Each number is 500 + 40 x the weight over its row's rms, rounded and kept within 0 to 999. Layers, rows and columns count from 0. Numbers have three digits each. The size before them is the row's rms in percent of the matrix's.

# o: layer 8 attention output (transposed), 96x96, rms 1.07, rows 4-31,36-63,68-95, columns 0-47
# v: layer 8 attention value, 32x96, rms 0.161, rows 5-31, columns 0-47
# gate: layer 8 MLP gate, 256x96, rms 0.352, rows 0-48, columns 0-47
# up: layer 8 MLP up, 256x96, rms 0.366, rows 0-48, columns 0-47
# down: layer 8 MLP down (transposed), 256x96, rms 0.194, rows 0-47, columns 0-47
o4 083:502479419469421524480527562506438529499478532423448481563463516487516496504507499468471445504601489495451478554450439478555506446528433532547527
o36 093:459548560442481507486500479509517457498499404650501498548483463517492477506472464447492476480400502509558462527521496461482488507491478457587544
o68 120:522483602551518489515497519468406476556445482437487482480486536439479564504460429516428531500507507490465451433500513481525478477475436553521497
v5 097:446478455488493523585478545469474482456584499513461496530476528549548475564586461495484505525507533501550460430515500546512496475450501510481493
o5 096:506504489446479481518484443604543462453520463533528536534529509558491508500554474467476423504494504520482411523473454470540442472483477527633545
o37 105:475482441513608469526519625470443524518511479472471473528504546462481512545498474510514553453505474425541476493485524552415478520542444511420460
o69 105:523450498482541455473527478551483457491557495405433502472553443458458479488463534448455482439511498495511506490559479455493523500450528519462572
v6 109:467457475522521503506479568539485527594452518483489511455465516475526499513506466558550531478472469502440495557440436458469463533515453497451574
o6 075:450512489482483412482536426556569461499519484549499493484465461528544479500510476542440490489497522487498430553468487466558545493500513454512496
o38 107:497506552487511583467478558417454504489502529446484471466489511438455526491564533497564528555643490479502561484493506537458449521496468517493520
o70 130:498514458511510507479459531539454465511427484599472482511523483547516436521489445546558432508477507459540432540485453519564555486512457518517551
v7 090:507544496446441489566550533552551465428455504546565491457512487531527559484468550508494548460483486527414435549479465554530439518486556500433432
o7 081:450518517407519449478517476505528579522497473478522458542566514504502495423494485511518463463531452536446467451480468471506495466538515465534448
o39 098:550434581491486449523516510426554475477492478478459490503500462508496490595484575464478510448438492529594566513481493487530506502464433497466501
o71 096:504522466558447538517565515507428551535472583444543566525446463474506516491500500482525560492429562513534529453482530507443454477414541443420442
v8 102:490474517553583520445536537522568556419463501487470492469496561549422566510495518548534468477496475507592529520492463508543474514522470475534476
o8 077:555557456476490564565451490561441498546502597487473472481503490523508552514475520476513459475532467531468502515391491468459535439442496525479469
o40 082:476529573527507449468531511403576467460479489482531473431455541497518495537511472520458480419498448486522484468511497499566500542509493476381484
o72 127:540513416465567520519496449559529492510509509537468563527477499486499438553535530597542494520540526514555468559446542522509602475430536504425500
v9 094:447601507540468493490489494552525454542519468524501525486496514487539463529413489554494566498499595459520476463496400460568520509583528486520481
o9 077:533542447469405487489493477406540481429445472539561533530476470479523542480497481499474512502547514542518524496492445479516477500475578556471508
o41 106:431489494501603513491607484494495542526550499498500514541524541411538536518465514454526449460509489457443428563499525469541511470556533513492466
o73 110:523477554455585456466494470533517494576487459577563497507419444543518483585554489502507525474419459480580499516550506521443468518528535470525443
v10 103:577429469475465533558520494488416468467498473468530511531469445467506445485409503492533458521510429479471451487559512522464401528481442473446454
o10 073:481549594486468496447446524497532535512445515563482480412488475556519480499509469468473503503449636510487498512479469445496493528459496468487523
o42 091:544482470588495550475459427437522539493488512425486518520486516499516511499457519523503507501528397471455486494482533481508458527544460572451535
o74 119:513491473486435484594524465471462546490488535424515506517461503494512562475425436467535438438549519547546484475471492425483504534472479508591463
v11 097:515503517533467449489488490446543530490514498403444567449517522541442494531462403487507440510472473538502490534499530538483513433519438612475489
o11 084:467482549518487565534537491485532481443511478491490481538528486471458475437485437583543526534529396477435528446402484539520512438511509509503491
o43 091:534541454511578467437419497529537489485533506484504520503431500537558568480552603507501453463482526544507449540520459508487503566514538561517538
o75 115:525475564490494526458483527460522475497447474566395524504473514536469535537510521539450539505544458466511465514469562429547568423530440539474454
v12 102:509483463523548484469487455529544516552559576481481477535545534547453572489490536491574463544489503513558550434474572501539545491554525503508545
o12 095:521483509509532513542508490453444457535526538437503510506547477466471481506443466487507513503500429497500445461512484460524485528430539563492436
o44 103:553440563498522593491501473396523508458466550511406513478504427472522521522496577475498550540518548502472521552474524484496498496568505450517552
o76 111:573507509528510464438426534547557497427580388480463578462448550518486435481439464531503515554494537503514443517543555525502484554495468518521476
v13 088:553438560456498466511464534447482482542524473506588511470475507480441493526551498442528500501505518515475467591510451580597571498508565531541480
o13 093:518505487475439518514571542509469504555500504472516512514468496492428580513566457459467467519578576520517457436530494426477561457512467474546456
o45 101:536619500445523519490469461539493456491509514499539523417536465492463460568484472501531508533488405471542549514496505513478582494460571501495499
o77 099:506458489461488492509564523485501468508514427493527513573517541470499520442451514534534494481426435486474522523558464492468509536541544540477398
v14 092:480589499516468480488502499517460624449442497493562505517491530405506551486493493467542552560498468469514524488574499492433508447507538457471502
o14 086:509553480509518443512492504546448478481469495582521521544517534418526540514562464588519440524438543443538493518514586494525524474529495513522436
o46 120:483394538476472542509512518477535514502518547399455490463433506512508388549492591564568554474567478588476522506484522531515471503481478517514544
o78 098:532571500471568508566594514475544484468499507540488464476506480437466557523528452427525518557456547486498492476528440479476529505525555553579499
v15 103:540456518516481495513424520510473486479515503505537549593469462524481523494495490542547518530549511507493436493481461475466395463458532563523495
o15 096:535536543505540456502591532469579424499513537510505500574447506482488512626476522521539553476503515450511487472496461455504482469525514460444507
o47 099:413511504504500471568491500465458474515547554541506556482551554547478551408527490468496540522515505482483476498489476510424485512467531537518551
o79 103:498570504451505507482533532500513536512465528510487592450500463465507515504515481432523517500427492559517420460543537487555433534440555556489402
v16 095:489511528498514491568488483544478483529490555549458500550521450563558545452397510514540474522496489407487452505543573459453482494490496534547540
o16 090:564429402451586507481425505545521495520460533543474544537445552444542530586491501498485445536526536524576538512483520494492480506518540503475467
o48 115:523570540516531450514524578536411481513557510474544482476403454526485468494518519430514564548477499474468470482470522543544486455539484495518502
o80 110:510504488523511529528404466494527575496457509565498575531553572540486552447517500535537478467420559538491508498468454464481478577482509520538502
v17 105:471502532541482514504524525493505507599474509589482517482497486480436527576495444465481507492513448522481475500485516524572509508516540421462453
o17 082:513475423479562471475528443539544507482503498463488473489584468478478514469536526453446569532475520467473550514498530559460511469527553478409483
o49 093:542550466552537471523542512446459500468530475520474515522387502511532535478486463492453467534564571450514519470524469469513500468498445473568479
o81 114:472499482485478460487451562504496494512600488521479495466507496482454488516435476511428568536488463557532486466486506509456528494528533486424446
v18 102:497491490538429484512497495503438562554433431490485553475484502538516546554514483528501526451474525557538479453481458501497546514587576474549533
o18 090:542515530451582520392490585546497460512543535511471494521542465480512467534493499468489531620569450483527537476503428502454511489513474527429448
o50 101:512492619514472472467506499482542540537508476549487555442509455549493526456449485474479544430439531530476428487463524536480566520455528535511555
o82 110:430526497435541448480555488502498505531533487515450466544482493526470492611481503495526474455492483446503539522448467526510457487547487454467524
v19 099:417457540467473482512529481563506484445456508549460457463462476491443480528473494531414569481487503484448504499502476476457538492483461498470474
o19 088:492425501433539521500502464501465499479555551519505539459601466534460497479551501529479514483510556410495479538480531573443583505499480479478541
o51 101:518537425458551525533489526535550527468497496515415524533455474579506490495483553494487432468536478503469503508485515469508445541511502456516550
o83 105:427511447504467527571494465532469539506527572508494432459535519486547509472531526553491455452549463549487522450425462524506547438442516461480520
v20 088:415473545522476428409564477563507519486552454526513435552540494512445505547522496514520512520545498507555505493566433526453462541446519530552504
o20 084:514483511493554483467462574510485429458470539552503514524601458489518429582545449531546520513451477501468446475484487482528443524462530488481452
o52 105:501393507504498491551536535497507512475494502403507536600408518553525496506524562550459433530514499553556452524548467495482485492428514504490526
o84 105:478514489519555467429435449522521451559532487568492516444562516470521503463550501512457525465533508426471538465512498503447476483516553484463590
v21 106:499510501516532436446526518438463472441466515419525431433557566501447440465528504505471482475465515413528547518552568477525564412575486519530548
o21 100:506543476578460526373471548477555442499464528513551477491483533499560522501510528480516517491463491549437529514548511502485417515424523463496466
o53 077:602428447542508451501536439565467512452478501471486489555435440538497424520562513497552508492511526491566475521553417488541512529503442554506505
o85 126:460498454455527528555511457584486466515446429482474502478465519562475461456491568536472427553463506449480470454467528478525541393542551487508449
v22 107:494519517453477460573518500481530481469500553450450485546549510428502447561570499470513524441506454536548499519549556491467531451469493427471458
o22 086:438478461496528482534506491523527513529536458483506492499449482567447555524513485468420485528426423507438511517526505446480461494549542499491500
o54 093:479505634466457567509512468453507472425462519549542488496544556485559438515529518439507532556529609535465485507514508525512478504514512427533553
o86 113:503543518466500439561581524478560559516453474453498528473580493499421526467507540494454436511510518509494509433497571518438550433517575507508518
v23 105:525488499505487502479568495462577492539524547486480496505525464513425471471426437548496527465571503473504514429465503505554525479515498512503613
o23 094:463482562536454515480470566469511554506543517501496434477506521460529555478515435555533543527484467549477469517535515474518451598492488570442488
o55 099:533450490479502573515487537486514510532460482475603600400519448502568492485425482442527488475494554443477444500496510440549516445515540521537555
o87 113:488434569522490529508474502521453507537566569557482475465549488520498477392514472529494551498452415467443491564470475521503488529498480514504475
v24 103:459516512512457476550446530563451491486576544472421510455494498518475511458453403505496399508509483542537530516503474511469477500468501479471521
o24 094:524573503501409502496489504476486448477489494498530586471407567490484468509482495627532461503515591451551451501501527521495556546536530505509445
o56 094:521469505513504451495530424559512581559496525503493441552507482501500579475570550409492465500505526582538477543546497492476537507415537520557484
o88 121:526532472497529536511431498564520463444458598414458523437545509503478499526439402570476524496510514491469440471487494471519449498522565492471482
v25 096:439574492543489455555524481516465471471488535528525513435491535499540547513550433402550473544446449501533546474469522457469462486520470491519528
o25 090:515535558551550475489468456425493442535486413500477546440488539545519453477481578491489519464472463448532448519493517539548584479547534439481486
o57 091:484427465589520434513482515506489553454492508496405484542403489494477561533500502504504487433521504549485568486543484585461508532512526455457524
o89 121:491537598446461505582474562494503569508468495522535490475459535527506528465566523498509507529445553454594522516461484399509452520538545529557501
v26 101:478523456514543495512496618462596435493508533460513526570488493428469498525470518524513533550514510508525541436533476491528483473532471536482514
o26 083:519524493478495482525501598518506550440475550530500565486518490521498456477473493511591568513505529469526477569542491510521454530486535559550474
o58 090:498524435423513465527457475516490451531529444524584443572483488510512501535520521509499438525475437525497499451513460461545478475567518510507519
o90 113:459508466476488466512583539490571566488593510483520541550495535484495541411473471513517537580479547497534496552510540522420533500516444576524514
v27 091:422462479491528501512490558467475460453469575574501432518548422521561512554512459563475508497487419485460495527492521401527497528489510475554556
o27 075:515449504526543429498491492455544454460517369519437512500549548480400505468441522517519523488531505535538500473524485466455509555469489492461475
o59 094:471523518524420535470417518466542542493481580440435548534501472526559502507518474512502506609519544473460544459490440462450458467477529536493521
o91 093:554485455498558568531523437457486547504536564469509529501448559541491515479603505555491456513458527493531471496531463485527510522609511484527498
v28 110:505434522542483488522520536551538465487414530517441562474465560477519442536462493444484534429560507491478510514499413552439537429485446515470466
o28 107:461554438545523493558503447471515569485383500478506487503499505568492452528513557502557482489462506441559531434500526470533416490493570479493494
o60 101:402507557520431565546510529564531438497505531513503513456528476445536485466491503518509499534478529488506463550542493538417521450578550482542488
o92 120:547471469488482519526546555597473527502506502511486477485492474571548500575503472507463504464536475458475497565503528514534495498417521499507403
v29 103:454456505492376525536507480470578491547524477552464498524473525569571465503457573431465494444534536447555533456478506495486513500473550542558517
o29 084:590492478553419517481572537555503486446479546504444497455524468506487530528482497513514525490442524452520522571503563531443548445497513486515429
o61 094:508567579486528481510471539483522518483517552449478490497489534533441428500478520576521498429495404470530505442426537479480525547523436481464431
o93 121:504435533506547486519444529567468529517501523519509555473573477557568441549547513449431517460408475470400485514592522519551460516506516498462586
v30 099:496448476481517439548450500528504521477489547512478456522434534489449485483524459524463458524487464519549495537480484468492532531523551440560507
o30 088:511503352467591499541483504509541504483542483447498525498471492485459460501493508499529458484581541604483502478464482488464496457496502506518476
o62 083:438488491433454485478464552542477475576504571464556509506440554490467516507557496580449455514428451530496488548471498529487530496426484535458512
o94 116:450507502556502522500548529503493556508478460453447479456510497549486531422463475494476559556498529480491498510555547488487525530595525453483458
v31 103:507563465462519479463407542444510597443585484458470476461507392485522466518488532533522535511519548498430500467511531504456565439542597529513459
o31 094:527469461502575472452526508417507486473525497478527454498523491465496508461502537454532554546535496583493501491495534536475539532496453523513514
o63 089:462594611527493502478505519484469537551588460516497581547504445447531587455467483456464460533484477481459525519527469477512511483543546531522530
o95 106:512518526521528455500558470439478392450504529427480473479576425468482500520524509548492473497519555445441447408483522531533479546446518542482514
gate0 106:607492485519554503464549487477440441460591470548445455569484550446526532470519470556489454499496528513508453490496522533504483519436478517459565
up0 106:573530524465451519526432521560474502491460508540516512474506473529502528502548481527527455469512566463582553483518436491499456512519456538495488
down0 102:522568488508412521465534553485467523611556519505503482537486493478509489485508538552501538467426454489563468557492491519525492473538554484467545
gate1 109:420443436487491537470542546531502530533495463450428505533539537457520528473494545491566470606482541527515496519498545523564441444491497501530524
up1 104:521582515524462459478499552499444569463526544499494527534538524554523474500495476515546481538476474501429562573434455543484544446508486502560482
down1 104:480451518529504490529486517479532491500453485466439500542479487522460533469535560522482450463485475544545497477489458427538450496488442473433464
gate2 098:482520475541456464509587475547540526465447517514527464496536529503517483500530530450469524470420491510467470445450551537496565417466579525519579
up2 100:466435574504506458568473530489501483545577493550496494483523535487479466558406490490462469511541478443522510495508523513511491507490524448454497
down2 101:533504480564522453501448528545379541512514480457472492528490452548489513516506526513479440504545525567518532497581473534530536526529463454475456
gate3 105:552451473532498528425518462507534457463497483501402477478489491522480500536494464486544483516537539463467416552496517458470518567549502510478433
up3 115:541438508503456511500532501471556502500486549523502440508536534551505553526448454559514503522497483480469449544522515460461543476464476468539497
down3 110:519470433528451434454503422441488514494448515533543399508536544567506545532513424488471513485475512529512420517511466487448484478468499434576483
gate4 096:429554453529562491469527472478471535500549543512530537472575423506401461550450523489544537460492518495556485516554524534521469486577522441442429
up4 097:431448452510522509497535525570479601494473530552596473598457532581496433492507506519562469503474534419484496425438548528521527525536511511443481
down4 094:549503564513553485476527555509418534530485487515515545545472503431509527527478537535480517460547533523437511432473531475524570498486525560469534
gate5 103:491552528525510452482500500510520443518473463476473490486469573497403497469513537509466528531463484533557417463549480476493476526464524517507530
up5 110:452515490434465441476549456523550494478500507511491455517448445528412478486512611506495481487493495538544466522551450551480601472505541450552566
down5 108:537469506543545531528444560522486518556505506493498524487497424471552490434480463509461502507454484486485457486496506481467465449518485552517565
gate6 098:504504465546518408499553533565516541493509578447451447505505482474510517478492524517495482561473542540401481480555488536493530500479455500510428
up6 104:481510479492503520501521467548534487513526488487454469541411575552517460410486490457477503455519574533504558481458429513465537516589492514521407
down6 108:494563488554435465469445447448552453480461486603500519539531556563535498490465513494461535518434483473471519455506538530531529441489449556470434
gate7 099:501461518550486518529480432573490438501485519489454500487532512489516504518530506561531554473484607559457495481508510509467484603446464514569460
up7 094:443545513542466540523518472485452476536470488528428459505467496562505500436536549527529481437509525497485505536416521496484492400418476453470544
down7 097:440458492479477496496477538585502528529519457461552540490524532416544512453536503471498548519467472510529539469432473569501494538449451549472508
gate8 095:556514496496499456471513562505477521558441532479448530446447459507416490430550430452467467536531470505532512471465532412475555583480473583498444
up8 099:487525527467539540425569518506524514520490529494509545484532500538502509451436542533506583547441483433446514474551535527484509514466534461526458
down8 105:499487489500502564526466520504503475564502468480540416526535550494506498514470480524455514475471461502498497436569484404433516458425501554579508
gate9 100:504554462544490509511518534506478516481555531540466502503531476440575493489452487466475490501491503470508520540489477517501505559428556504466567
up9 098:574519543520530564450556531508432527487463515484541465460537477495530532562490451580514485485532501542594530478542522508551549489461571475530479
down9 102:557487545536488465578474484470515565509474446567431486473536503491551456443484459505539484439470542474452465455536501416561488516528486497541498
gate10 093:462426513493530508532512438488459524553494542406526549475485534418497549524461522465514508507505457558405542484477464459501545584501498589526483
up10 085:515466477473449484539498474470481506450552476482472440549510444522406524429461535469482515495542551475572504435588571479556527450477431447536454
down10 087:443485494446479510497517540548573442530501544508476497463393570514488487506496468506533439528561586422481469533531408466509500533431545471455520
gate11 092:531502557480478544536488449552511471431511518527497512500456566471500527540495554446475455475543484518463467505442534521534471490506534513498519
up11 093:549496577491478509518545499493521458504495472547551474522448469511502493603475552490496456498545573445442470480509429499488489493552516511545476
down11 089:445523502482568551512561442514503564555473433509497469500518493504494415461512430535500583523489487460565523437517566517549519501453501506503472
gate12 097:512497468429568425507486416510484423501561533463476512468490563502456464523561489498508421450482502530563444505544492474527510515517570532427513
up12 095:450475490547476553519450474497445517494530475485458526557441445505509463539526537520483541513546544426405472466483523487515496427475502381508515
down12 103:508572649478557470502479524529527493539458531503551554428562491559533463528487507509501550494522583511518468538524522479465571525535505501481514
gate13 100:512540523506556489495499480597507549502451565513565508464490530566549481535462497506522450537543493535516480561494493476517563530459539579470524
up13 095:539536521515484576502451534568473494483526491533531532480517439585437441554506525546504460526473491542542489546551478494543575541435508501481494
down13 095:487479501530563521476523516457535397463580427498476513513443469470487383456483483502567514492527539478540507455450528432513438535496517502436534
gate14 105:489481464455526432508438459560503551537410546477560586516505441496458424524516505507434477438528584528509513442485466445501518522546434511497512
up14 108:427574448455488478507521487508477552476571541569471537539512466502487491543484495539495513483537589478507573514470496509508533517482465443405414
down14 106:486494483505434512459471512474509514409464488570480580508502540535486462507523497530515474501528484461465450456520522483530540504523471476509471
gate15 086:499463473545508431511488518561547442520469485480480504423455577503522415544519462467518497490465456436514486476448491519479542558506529511488511
up15 089:533532455507503538502569570508453465476534525541475522414480524534514562552516500548547515508445495429507455574459501519508438474554527557447466
down15 088:480481509466442412437463426550483495471510515525508453493438516447508534505493519511482462526462496472506569427493470554462386437466559489478531
gate16 100:428475530503433456478470535509536552476418533454514392442496470543451501511504445473505476523481450511497410430490461471450535493559474506547518
up16 094:548488454502468492516448483472502480594461511553481492455457513485449559481505464436497539494589543484429522534533529531490519527510501495520523
down16 090:478491482522501491520527558449618524508512516512594506442528486576478541531498436498518516456528482537514468471467500516394507551539463578458491
gate17 102:554515480452521506495477457459503522490514526542434476476469590506552486512560513510433553504455539521530453458445474502540542513522567518437542
up17 098:500528575457495470501574540489579577503499515549485551506493450526509497530486504436432501532547465581539486498530466548467508528488549480501446
down17 100:487436533487528399473454480513435505455455475494530493546475473540506558455582508512526575562519549532447464452561446552506554523486477473538533
gate18 102:538494507542463554502501519533473539506470572490462530519461472482579399536474467547486528469480488391502533486479511485511435485462550528410521
up18 101:441403503468512520489486541468502535493468470577466458532485470475521635535496496413519483525459477470546452546463504471485471533509503478503532
down18 100:426453486503518449451499504459580481574427552526502511542493486475472552500441565459514459575506507451423532537546588515529481472476461496478432
gate19 094:472498478379448547604477478426482466467495587471496591462580502449486473481510484454471491458523523505549471564496544509470462453496475567457521
up19 105:504473576523574551429459498540456449492477518406525451462475493519459504436525439500571542491522539518526446518498566417476523418488479483476515
down19 101:517438552453490534498500570572464496571520498509594520468480469561447506510561510426522478515498602511438445471491513497499493481553511545494507
gate20 102:502469497439438466498546440494526483536525513492486534448526460449493502446507549477551463465536533497521525409542465470465480544517469526535474
up20 099:505504484543489525505451483513496564512509509471458471468495494430525455506530502532584521502490486542494511488505492556460478486471432481481551
down20 104:541535480502492524517458475461557464423515551532452460533507491460452412507446576526511561462433562454519458537484493503492484507577499461538501
gate21 102:563563474519503510457481468490534520511548565495440580609497466564501500496511514502436509585445559501445515534468491504442493482533508484481491
up21 099:520515488592499532481465453511580493563509536468568488492491495518532482539533463485532394450504531563501489542563479558548504486486570478522463
down21 096:512488578490581545491466510489485491524434517480519510460552464580453510537458453454489550564469515518524477516459499485461528489472561499517545
gate22 098:480541440486511469512484545516501548529562491536520488459510454464499482524528510498510509462541550460530524585475530560502542463491560520400425
up22 105:517498516515542560501435513483525450460476494494550525406525484537506445419485522454521476487479498507531510573477418506528481438528492448579477
down22 097:520522540473436413466464480520521462538437468479508509452513457498475500489517467471501552353477505549461525543450546451490454504521506474488509
gate23 098:503529468535497453510570481466551482485470469582506497477519499482511509474516492468485497512499521553522484504475546452453499471468435478480427
up23 100:523503489507534524550500483510476552514466429439492473527494533559462528446537502501564469519484521579531544500465589462472520517508472552520434
down23 101:521490507544522564510459478514493444514611525466538509509412462504483415491539509462505507488465497403482575509470524440528515483543545520479446
gate24 106:483491503503449511516528589497466528479497455511501492528534556447568485406550488484488458538519499466468520519384477458539414511485504517539537
up24 112:526482487433549472483441560483508531587450525501514479474444496495461495469444461469520483384467455512539532488540550476545464487476439518475571
down24 110:467523520560462546494477483441568489474537570449509494465482506521588483495457504419450479531461530531500523503536471503511488497517520499485455
gate25 098:505474482445557431525520473525520539509507465544414509476502512498528455522520539482516508479472489531504510517480479448567434500456581445575521
up25 084:492536425443484546478470493501502450538565549513535519491496510520404468474512502620551471484521416457430536517512561516499534543521473495527451
down25 092:484459518520515483600458465452554539457527518495486514525508481477534548527537567519511527435519513537482482522520515512516428497518487568539562
gate26 098:494490504492488543550540500471531524458540474424486474432500506542520451493518431511391471518552501522478505475540576517497503507535497506436571
up26 099:477495532527514522404542497530470517476525517519568504519499462505466484534470551511526479422540464530505486510426424523473520537395478488426452
down26 096:566506589478460529416548490594471489510496586474530519571498470507508479473520499450454471490468513556547545592502480468523497465478517516454512
gate27 098:487568521491577532468482507560509419434523569494475550523488537533490517471538499469442560464491498539503463540574552532500560553487529465547466
up27 098:517474601469451502447476507521508445534499507429465436534476455463432478527516468509425496537472457445431484510526436461543438494526543478516447
down27 099:518504460492521522537442480517530484528481500548462515551544498452521509513545503583484476483466472476486529523571569521507497476564484516470443
gate28 091:525443522492457493588560511507503553451482556509477488434434592553501519454491562474477424501520467470496483529505521506496461402476516464507414
up28 096:478484485523550482456431458494479437476545486481528500513516494467508514530500467545487525544537525576533462455414459534426538526518569453469510
down28 095:455404595503483498505450515516553444488473539457555531535481508521531450549548479525498471468528479486549455496481448473489419489514554508504551
gate29 104:508510518400529423480556533462544521570469485474482502495497489546469497460540485461528521551494424435487513516489502508505582512532489495527491
up29 098:512469487482477482552449492516536489531469509411492552518569501550392500480511556507541502457431503439527525547542487458463505542512485514460484
down29 096:493466515547521487541461508522449494568465464433505514493600515374492544513577519477495469496522482507559462501535520459534465438507451503454508
gate30 105:556487496493522538511451524504482516585507501532470553452526531532469507590485475456485477455477497564511496459550487438494483499520497451559510
up30 098:510454483578530458517476463495492502471492459506500534494519510451601507465494547492566516464531520576514501478397487659490479509466551515535534
down30 105:532453537443436574444506456494477488469533608490477543499462503473559624523526523516446478524509517524502536472543529437484591459519498463501523
gate31 100:534507537578503536454464391485556499485558609481450576558578490501534527474468528512439422509521492573496521509502506482467500446527470492512476
up31 099:518482534510500534479503400477502408508504471538476514509511481478486510509481559477535456500496474490545471535539556398471503469474553492478538
down31 099:469519471447465437478498483544501472515519480535503434530496456521442495516506472465514561423425439535538482569503487518506451513510502492498446
gate32 082:514546512616522501493508472439449494465429563446549450450489553552493432524474494499537554472484506534486490458415478503536541456498499526486525
up32 089:577491434511485467486506514469493498524554567501483550481559498524509464493461452527505527456486405556440403500420527542468547416420498564429481
down32 086:553549533476531498475489535462490539504465523498539449484458466560490523546486492492493475504472432448519565457477496545445479526544489445549522
gate33 101:475419444496514544537477528503440470556463449566507493519508529581411476531490468525487433544461487417479548537499539542560536485523470495490485
up33 104:504580470528491485499545478420529462550463517485505490548523488488578522502510487447518553482435511517507521538533491480475460415465568480513428
down33 104:520503572476500461499568457530494469516473512522516491512488533483513483507553511546461446488537514442476442468525511550389480547515571519525581
gate34 112:484488504541456575464466473642479461462533508564490469463441493547527431575563497508463539568477439440510498606533535534522465459506525517455536
up34 106:441556493542541487412554504389490461472485476497503540553510512495504528452427527454522496510521477546561446471469489464495477531463486510411460
down34 098:482482413433465383449512552511459484564470551459467516464543548500562456492516579462474472523533521533543479597511452464551459494461496500503531
gate35 100:558461480571526488467535466510499433591460507457481459512518491547541514498516460509486487480416495498457520488511534497542527508429452515522461
up35 100:449489485466474513537526493509465552519499549567543516496501490540503462511533499541524516499470480447518566474434511495488506463480474451454512
down35 101:474496437486470496448477480467403470423499450565498606443572501530426490512496497451529432526509586456501463494519498614451495516522500553551475
gate36 092:467551525529476496537527540503492468508512488538558460544531554502515569505476483513477434471512465556453503532551478495426520489505476471511496
up36 096:530444496567507483489460409567507510464476455567461493483495444499507389505504526507502499549517478500506458524536529473560444513563476446458482
down36 096:535517463470504472511463534589490546526433515462478411508516496513516504513511536389525424449460533553552456491495493583472515496565466549443596
gate37 111:439506479534445514508515483526469506456501533481520446470561551448481519439518538425512445514534485462472452470516517480502530482519517486529485
up37 106:458472512508474507507554539488438509449446554497500607489534468477524468511542518459504439424460520492455481523582530512520516506503479500500529
down37 105:485505538467472472480490521505506471468543566473468472459436487485469492498492483478504509555537465406574563484475430453533534483490452473440481
gate38 102:513550533536536516423447487529480455459454499591444498485521487449504481416420511494523483590513458490512445516554466554479484530472483552444453
up38 101:490470523507478505507549540466528444493532509492481466452573483458477555486437416499505512540446478554491450537542552559602487524532537544499462
down38 097:451543577459532497475542425555547559447459546504589491439511477454552482521483448529499522519557487478515513529491493551465515512449450585518525
gate39 101:465496528519462498523551520494465552505555625544479481478514496474519574478524460492474494500512496510447466519484556556410414552551484480491468
up39 096:476496449544553483527465489441565496518565509493456485494511511518481430526553553494557515415539577462445524439456493563526496498556599499476484
down39 100:479466546478459452561481493501513504501523491554493521479621506489476483552542549570495486443524502505463463524491432448470441558535509589566544
gate40 104:515501493526513461408512547497479480559483531463533455514548536501490518534430524499476501476587458520531557495465563473419470443533474505489442
up40 100:498485477530481488452422435466533491478504498514492552484547488452560475407548508525455540447454455567486501530562397496513437526521470504470548
down40 099:479573559484474515530523456525516498552515496416453499509509561473539525511470542552493493514545519477535483549587422481482541603445554522525549
gate41 100:522480556444469484530535552549558515496515527467508539497432494458511573473500551481535423512510564517511523513497527435556492497522506553589445
up41 101:478526490532439524551492456489500507457438510498461518550472500516546586571487408456496537503533432517429510465451454478513469468510516525482418
down41 094:563474493476554514511535531520447478479527528498472482409441509529556428494504591521497419556514509532519554483527546480504503543515471471560547
gate42 096:544489476500533530430505479525546548495468490427546513533487466511565464518510521498457434463545495588490476508522538472490507467539525545413536
up42 096:483534514502477550537457500454521474540521494560542523449477468471467456503454399496470507528509464423524484533418498453559495467495488411490478
down42 099:444473502514521590506509540442521474543475480490470483513550522474478409543491499469487528485437486471515489568424443468478427477449515469574478
gate43 093:555485519479561550498495452507550438551549540500481489518503538452510568507461523492535477504519510526451416536492489490497510503445591518498465
up43 092:512526540457524521509489464574464445508438531553548545514416482497470478483528481486521442534534475501480448490510541528545523519477468571479406
down43 095:551478442553515503510492502605537547448522520493538442470534437530522510528555520455542408472496529514520536522501435556520581498523450504509406
gate44 098:508547402517521521494510543452488480479599492448493544488505471582492498443533495460510506637511511432502501511483446499531420521458431553473580
up44 102:504477542396460606474530548520536566499463490506503579525529539446534492507480500554510477458460484437597495456482530460438589470462464455522526
down44 102:496479574465449498506416544480526529519536539490496536524557484530472488536534586499539515458537541508477497600476543612455483465494507609548577
gate45 099:485567493445584447469564535495463507493481452506492467517491524460388507517551569552481493498453474491496456529534551458449524541585574528506541
up45 098:476518488592456489498515500545495488497525505436474383524502532537483444497501503539524513532501482544454596584503534495492464474484472593546538
down45 101:438447520603534451499457487466503501535480469439460456516433521431512584469544576438472468491500487470480576507506536534514562539441485472465545
gate46 101:525509436569432466527480612494518525539540494503465499508448501442498558451468497538453495598428456474556470488526492525508494482532499574484498
up46 105:510371493462497452445524507527480560523575529489544525527517516505530460565494470450466529503457478512390503494506479441558495534460550544563528
down46 102:482516488467482474429481466467490512442440486530441482516522532510477495497487556510502481574621565492520452506537478525500495525527521595443521
gate47 096:564463505518455473474563493518496512495528470435495541549458570480555530476538573565475458456562508536549461491582516457521537465476538471507509
up47 101:563436483490519498556514528460562536508518429454520485546477555476475453576488564482520541521569460572488476492531415452503422476478491470482459
down47 097:505526537466434429500468485482507628623501538528523448530551464448524512510445432445478522527434518480490530460485529449530508516454542489508573
gate48 102:484526505466494616548542422530493488467575528553453526521541536483468491537483548517469584530570470500488485491469421462465551482526553507479458
up48 094:492531498515417514496511487505465514430542552440457485469531491489442512521563449510569479558490498490433527502518404547450524518463480561467485